Weights of a small GPT-style language model, trained from scratch on English Wikipedia: LayerNorm before each block, 3997 steps.
Each number is 128 + 24 x the weight over its row's rms, rounded and kept within 0 to 255. Layers, rows and columns count from 0. The size above them is the row's rms in percent of the matrix's.

# layer 6 MLP down (transposed), 1536x384, rms 0.2, rows 878-909, columns 48-95
size [ 94 105  88 103  91 102 104  97  74 109  99 102 115 105 100  96 110 101 103  91 108  96 108  90 110  91 109  89 104  88 106  77]
[[ 83 100  76 108 131 109 182 138 102  87 146 114 187 128  69 137 139 117 182 182 122 108 119 154 153 106 139 162 122 118 117 136  99 125 118 119 123 116 153 131 168 165 153 160  85 121 115 170]
 [130 134 135 111  92 130 166  79 139 138 188 144 145 136 195 152 201 114 117 130 200  85 121 137 133 102 132 115 119 127  99 120 161  94 143 110 110 145 139 117 111 122 105  99 114 126 167 153]
 [125 107 118 134 114 119 152 129 100 105 152 119 160  99  67 103 157 139 135 116 109 157 131 112 153 133 121 151 111 146 127 144 134  87 137 108 130 106 156 158 115 170 121 120 152 152  88 177]
 [164 147  96 125 115 121 144 152 112  99 132 188 157 119 116 124 157 174 102 147 132  78  92 121 146 111 114 135 124 132 133 133 133 102  98 161 131 149 154 144 169 117 111 144 124 133 143 114]
 [144 123  97  92 184  84 127 112 128  96  85 145  89 127 118 135 169 170 124 132 153 154 106  91 129  77 110 131 145 136 148 144 130 182  96 110 118 127 166 133 146 122 133 122 100 104 111 124]
 [ 93 127 140 163 142 135 105 108 127 154 102 107 128  91 172 113 143 130 124 127 140  94  51  91  92  97 144 101 109 118 112 110  43 178 140 150 154 137 166 100 109 120 136 152 134  99 100 138]
 [ 93 167 142 137 160 176 143 127 126 115 129 115 156 114 131 100  94 143 142 131 123 133 155 113 128 152 126 178 119 113 156 126 108  94 141 157  91 168  98 138 177 165  94 112 156 121 160 130]
 [131  74 168 128 135 106 100 116 101 123 164 123 124 176  90 116  64 122 125 127 129 127 156 125 114 160 118  71 143 147 132 110  84 115 167  81 115  87 119 120  94 134 148 117 132 109 117  95]
 [157 114 167 174 178  99 124  88 109 145 101 139 167 100 142 160 160 135 131 150 141  78 133 108 155 130 126 162 165 105 124 111 145 164  98 127 122 139 140 100 143 139 120 200 112 118 128 138]
 [ 84 131 132 132 113 100 128 137  80 126 126 123 121 121 122 118 131 137 110 101 118 147 165  75 128 171 133 142 153 126  98 153 158 119 140 154 114 164 146 145 123  77 134 102 139 142 166 113]
 [144 162 126 153 160 134 132  72 118 152 133 103 154 117  94 111 100 151 134 167 116 140 133 128 129 123 129 137 121 165 140  98 106 111 133 118 107 130 155 157 128 144 124 146 112 118 110 114]
 [123 106 108  96 122 125 163 131 124 120 165 144 159  91 126 136 113 124 120 136 140 132 140 170 142 146 140 125 119 143 150 145 116 152 120 126 111 133 176 113  92 110 136 116  98 102  94 136]
 [175 118 102 152 113 103 131 117 157  77 188 147 155 135 122 120 131  96 125 118 132 104 145 143 140 158 113 154 134  85  78 145 103 156 124 124 118 117 138 135 169 102 123 147 114 133  63 108]
 [108 128 123 175 154 104 172 146 134 110 142 124 152 157 128 139 106 147 182 125  91 140 153  95  95 132 186 143  96 121 152 116 181 133 139 147 110 157 100 142 148 161 132 123 159 140 127 111]
 [114 108  96 125 131 109 173 163 124 140 121 124 135 114 126 165 135 117 108 113 125 137 105 140 182 165 141 119 149 119 105 178 147 178 151 149 145 130  72 135 118  88 127  92 178 113 162 137]
 [129 144 122 140 141  90 135 120 131 143 151 107 148 153 104 154 141 173 117 105 117  93 108 108 127 147 154 113 107  76 123 135 108 135 153 119 143 153 157 139 112  86  96  75 135 120 127 112]
 [117 113 130 126 106 155 126  71 106 102  76 112  95 108 144 124 171 123  80 148 164 101 162  97 103 115 142 109  97 151 155 103  98 146 122 145 105 107 181 148 145 154 169 129 160  97 125  90]
 [ 87 155 151 116 164 118 104 106 133 125 119 161 156 177 127 128 144 136 115 119 139 114 116 150 124 139 120 110 134 123 129 120 137 109  84 139  96 124 113 135 100 141 121  70 102 139 118  98]
 [142 126 133 104 155 157 118 127 154 145 166 109 126 102 109 140  93 132 161 139 108 135 166 145 135 137  91 133 142 112  85 117 143 142 158  76  96 135 115 139 144 160 127  99 120 142 111 144]
 [ 86 124  85 136  94 159  76  88 157 146 156  97 122 122 168  96 145 135 130 123 137 125 171 165 147 142 116  79 126 126 121 137 135 115 104 135 149 181 130 123  98 133 124  96 104 161 148 112]
 [120 147 111 125 116  92 121 168 113 104 111 154 128 124 190  98 138 116 147 174  99 147 124 118 104 137 117  96 131  93 132 167 104 137 153 124 108 127 136 143 119 121 155 122 123 108  71  84]
 [167 118 109 146 139 117 120 145  98  90 121 134 133 140 125 108 129 132 111 137  95 110  77 149 142  97  98 176  77  84 120  93  96 121 137 179 115 145 116 146 156 174 132 144 145 162 134 163]
 [141 165  95 121 116  87 150 127 130 159  86 157 136 163 130 105 167 179 132  77 153  91 113 163 144 138  97 164 134 105 132 136 126 113 103 141 151 153  75 151 139 102 119 143 132 145 106 136]
 [132 141 111 157  95 147 147 148 165 175 134 122 117 135 129 121 136 176 134 116 101 122  99 112 114 106 143 136  65  94 141 145 146 154 160 126 107 113 117 119 159 144 149  84 124 139 120 178]
 [ 74 206 141  54 143 181 130 131 119 159 162 128 122 100 161 126 164  86 139 126 137  79 107 143 146 134 137 121 159 148 124 136 145 103 153 105 158 173 103 135 154 148 106 132  95 166 164 122]
 [172  73 152 145 120 144 157 131 135 128 137 116 150 121 131 150 117 117 121  95 155 113 120 176 138  94 121 138 148 112 116  93 154 104 112 120 140 109  94 124 151 132 159 177 139 115 154 128]
 [103 127 166 129 150 120 123 141 143 153 117 156 122  89 123 104 107 117 182 129  96 110 131 129 160 136 156  99 127 116 174  94 134 179 154 129 137 104  93 128 133 147  93 153 137 195  99 129]
 [126 128 105 129 108 142 115 185 139 131 138 130 130 144 141 144 113 134 159 148 150 155 110 130 132  95 107 161 100 142 125 118  91 110 147 130 104 118 102 106 146 119 120 188 122 158 123 169]
 [167 152 137 149 137 137 109 103 118 120 100 146  93 129 149  92 106 136  96 147 118 139 157 116 171 142 130 132 131 128 135 140 139 130 109  86  94 138 144 133 115 135 153  74 151 157 125  79]
 [124 141 113 147 165 109 149 136 122 101 154 161 133 150 130 135 125 119 125 150 131 121 118 121 120 165 136 104 158 128  82 148 144 113 130 114 181  90 176 186 163 134  96 105 110 168 107  96]
 [116 118 138 135 134 185 132 113 156 137 107 157 109 136 120 153 151 146 109 119 180 130 127 142 150 124 158 110 127 128 147 137 129 137 104 154 118 120 108  90  95 146 169 125 125 143 156  62]
 [118 110 152 124 133 121 121 146 112 143 137 161 115 165 155 141 165 115  90 102 106  77 122  94 165 141 134 141 102 110  94 116 105 148 121 117 127 188  98 110 131 162 120 131  65 152 131 159]]
# layer 6 MLP up, 1536x384, rms 0.205, rows 879-910, columns 48-95
size [104  96  94  93 102 103 103 104 104 102 102 112 101 100  86 105  98 101  98 105  96 102  91 100  90 108  91 101  92 104 114 100]
[[105 134 128 124 149 137 108 161 131 110 114 144 135 136 150 151 153 113 160 119 166 121 115 123 112 120 125 116 102 138 136 114 113 135 139 107 144 140 145 122 159 130 123 119  98 156 122  94]
 [148 158 131 114 110 134 121 164 158  82 152 162 149 182 162 163 139 146 159 136 152 122 118 177 146  76 145 158 165 134 119 109 134 173 106 171 115 144 109  91 132  94 127 155  94 118 146 121]
 [174 110 144 179 131 166 116  92 175 147 159 109 101  89 111 178 147 128 125 143 175 152 113 126 120 130 153 121 142 150 128 141 120 168 103 165 140 149 149 126 121 158 100  81 143 114 167 119]
 [103 138 129 140 150  97  70 130  58 133 120 122 136 102 140 180 121 118  62 118 139 144 187  87 123  92 181 105 117 120 142 112 128 137 123 131 114 111 162 107 118 127 110 123 133 104 118 100]
 [158 104 139 127 109 160 163 119 144 146 117 113 163 134 156 147 114 124 155 106 140 100 157 125 136 120 147 113 115 166 138  90 146 107 104 150 123 154 152  91  92 145 118 111 129 134 147 125]
 [123 102 103  96 108 108 125  92 126 111 144  96 105 148 118 150 102 117 122 135 201 103 111 152 153 111 147 196 151 100 101 147 104 145  94 129 178 108 139 178  78 119 143 118 118 169 118  70]
 [141 123 106 140 128  92 184 176 126 140 105 144 113 103 121 151 165 119 113 152  88 159  89 108 108 107 156 129 117  99 155 158 146 139 124 136 160 159 149 157 134 160 117 118 114 127 142 137]
 [110 129 136 188 117  86 129 154 123 160 134  97 120 144 126 105 166 173 120 115 138 114  90 128 136 130 130 131 129 116 134 165 114 128 165 150  87 133 120 184 154 120 112 185 131 145 117  80]
 [ 89 152 130  92 119 147 129 123 149 148  99 179 158 101 124 106 111 157 141 107 143 121 125 118 163 117 131  81  94 100  96 147 107 112 113  80 165 117 129 109 134 181 132 121 132 186 130 119]
 [157 160 193 140 160 141 139  84 108 143 181 135  87 146 124 166 134  96 119 125 114 131 123 102 124 146 132 118  95  94 145 111 143 171 128 119 145 108 131 105 117 170  93 165 154 125  99 171]
 [158 136 116 116 104 114 120 116 147 169 102 129  84 151 122 139 148 124 138  70 154 152 140 115 145 149 151  82 127 129 115 109 139 139 159 122 116  88 128 173 168 110 104 128 106 149 116 113]
 [148 148 128  90 121 139 137 109 160 126 117 116 121 154 156 129 119  84 166  93 111 155 167  87 111 167 136  99 137 103 129 164 145 157 111 114 127 105  96 183 114 113 121 166 134 132 136 133]
 [123 151 143 153 149 127 118 182 169 125 125 112 138 104 115 101 143 104 100 110 118 158 175 118 124 176 146 125 143 129 150 141 153  99 109 151 134 118 142  96 118 134 114 121 117 101 152 140]
 [135 121 108 115 101 143 129 118 145 114  98 124 118 149 137 154 144 122 144 105 168 151 116 112 138 151  88 112 127 115 138 124 103 140  83 139 115 147  84 140 116 147 144 122 164 141 147 127]
 [142 134 126 107 157 134  84 124 150 136  73  98 142 123 128 167 120 139 160 143  93 165 131 141  63 122 112 192 166 103  90 181 137 143 122 138 140 151 149 145 148 100 148 104 159 109 143 117]
 [110 144 151 108  87 135 121 194 123 106 151  92  78 125 132 123 120 122 130  84 105 171 158 103 168 198 173 107 133  81 139 139 137 134 132  98 161 141 109  87 128 146 116 115 150 115 126 150]
 [146 140  91 150 146 108 115 133 165 137 106 124 135 164 160  69 133 113 152 103 113 101 153 133 163 129 137  95 120 115 101 124 140 147 131 138 110 164 131 147 141 126  78 142 171 106 131 129]
 [147  85 128 107 115 111 113 115 129 164  86 124 150 171 111 151 106 126 109 110 142 142 112  90 156 154  96 139 125 138 139 107 108 131 119  90 134 108 187 126 160 108 110  94 146 156 174 112]
 [132  86 121 100 101 117 116 174 114 132 135 138  99 110 136 126 101 111 144 168 161 107 113 118 166 133  86 157 154 127 124 121 111 187 150 143 106  87 128 159  77 146 168 130 139 124  94 159]
 [127  89  84  90 118 140 126 147 105 119 121 126 141 139 130 135  74 105  86 125 115 121 132 118  98 107 159  75  87  87 104 110 149  88 152 117  98  93 117 151 139 149 140 116  82 124 148 131]
 [156 122 146 127 114 135 138 101 155 132 132 137 106 158 133 139 109 169 133 108 168  67 103 132 129 106 131 104 101 156  97 148 156 132 121 151 144 122 149  92 114 116 139 156 130 169 152  82]
 [ 98 131 134  79 120  83 141 147  87 138 125 118 137 136 132  74  95  95 114 144 150 145  83 120 140 138 120 138 182 116 137 121  74  86 100 136 138 152 176 147 141 156 112 104 145 116  59 121]
 [167 127 155 132  92  84 121 124 126 153 120 157 162 146 118 128 130 160 158  89  33 146 148 130 133 108 147 159 128 131 105 103 121 149  45 115 113 110 133 101 169 162 152 119 154 117 102 133]
 [118 146 150 137 148 115 151 116 160 139 167 150 119 182 125 149 163 128 121 110 110 135 123 116 168  97  94 150 130 119 130  94 134 100 157  66 124 129 134 116 140 111 135 106  93 147  86 137]
 [123 127 133 126 112 163 131 105 108 101 174 110 150 163 153 105 152 117 126 126 114 141 111  97 138 126 135 118 105 187 155 130 129 135 144 129 132 108 127  98 130 125 121 149 127 145 119 132]
 [163 146 162 115 130 129 110 121 105  89 116 145 160 145 101 138 116 123 126 101 153 134  77 146 148 154 142 121 161  96 166 152 109 102 120 162 150 152 137 142  75 137  89 153  94 189 124 130]
 [136 109  91 107 158 110 127 106 106 160 144 152 152 108 128 111 126 131  57 102 137 111 133  98 173 132 169 134 148 101 108 162 136 149  89 168 117 162 140 132 164 140 129  91 150 106 141  94]
 [123 109 151 161 134 158 144 119 151 105 124 150 136 149  91 125  75 124 165 133 102 134 128 132 142 164 141 124 120 129 157  82 130 138 131 148 134 135 160 118 169 130  85 117 153 172 119 141]
 [148 144 138 135 139 211 121 133 134 157 144 174 130  81 157 135 112 140 157 131 187 158 152 132 165  99 126 142 118  82 121 127 124 130 120 164  90 175 135  93 130 153  95 150 140 144 131 147]
 [ 97 116 117  85  76 157 121 137 134 134 145 102 134  91 147 143 128 103 113 148 123 118 168 141 105 202 115 169 106 107 159 101 134  92 145  90 136 177 132 160  97 163 174 165 120 136 158 105]
 [129  89 113 144 109 155 101 133 150 134 183 116 124 103 101 132  98 126  80 143 145 116 115 135 100  79 121 137  63 133 109 161 125 170 125 131 122  93 157 137 116 132 124 136 141 141 146 150]
 [130 124 131  86 131 125 134  71 131 115 126 139 120 122 130 115 102 162 105 140 126 110 150 107 140  89 125 107 136 103 135 107 132 128 125 136 143 127 115 122 183 157 154 145 143 135 134 141]]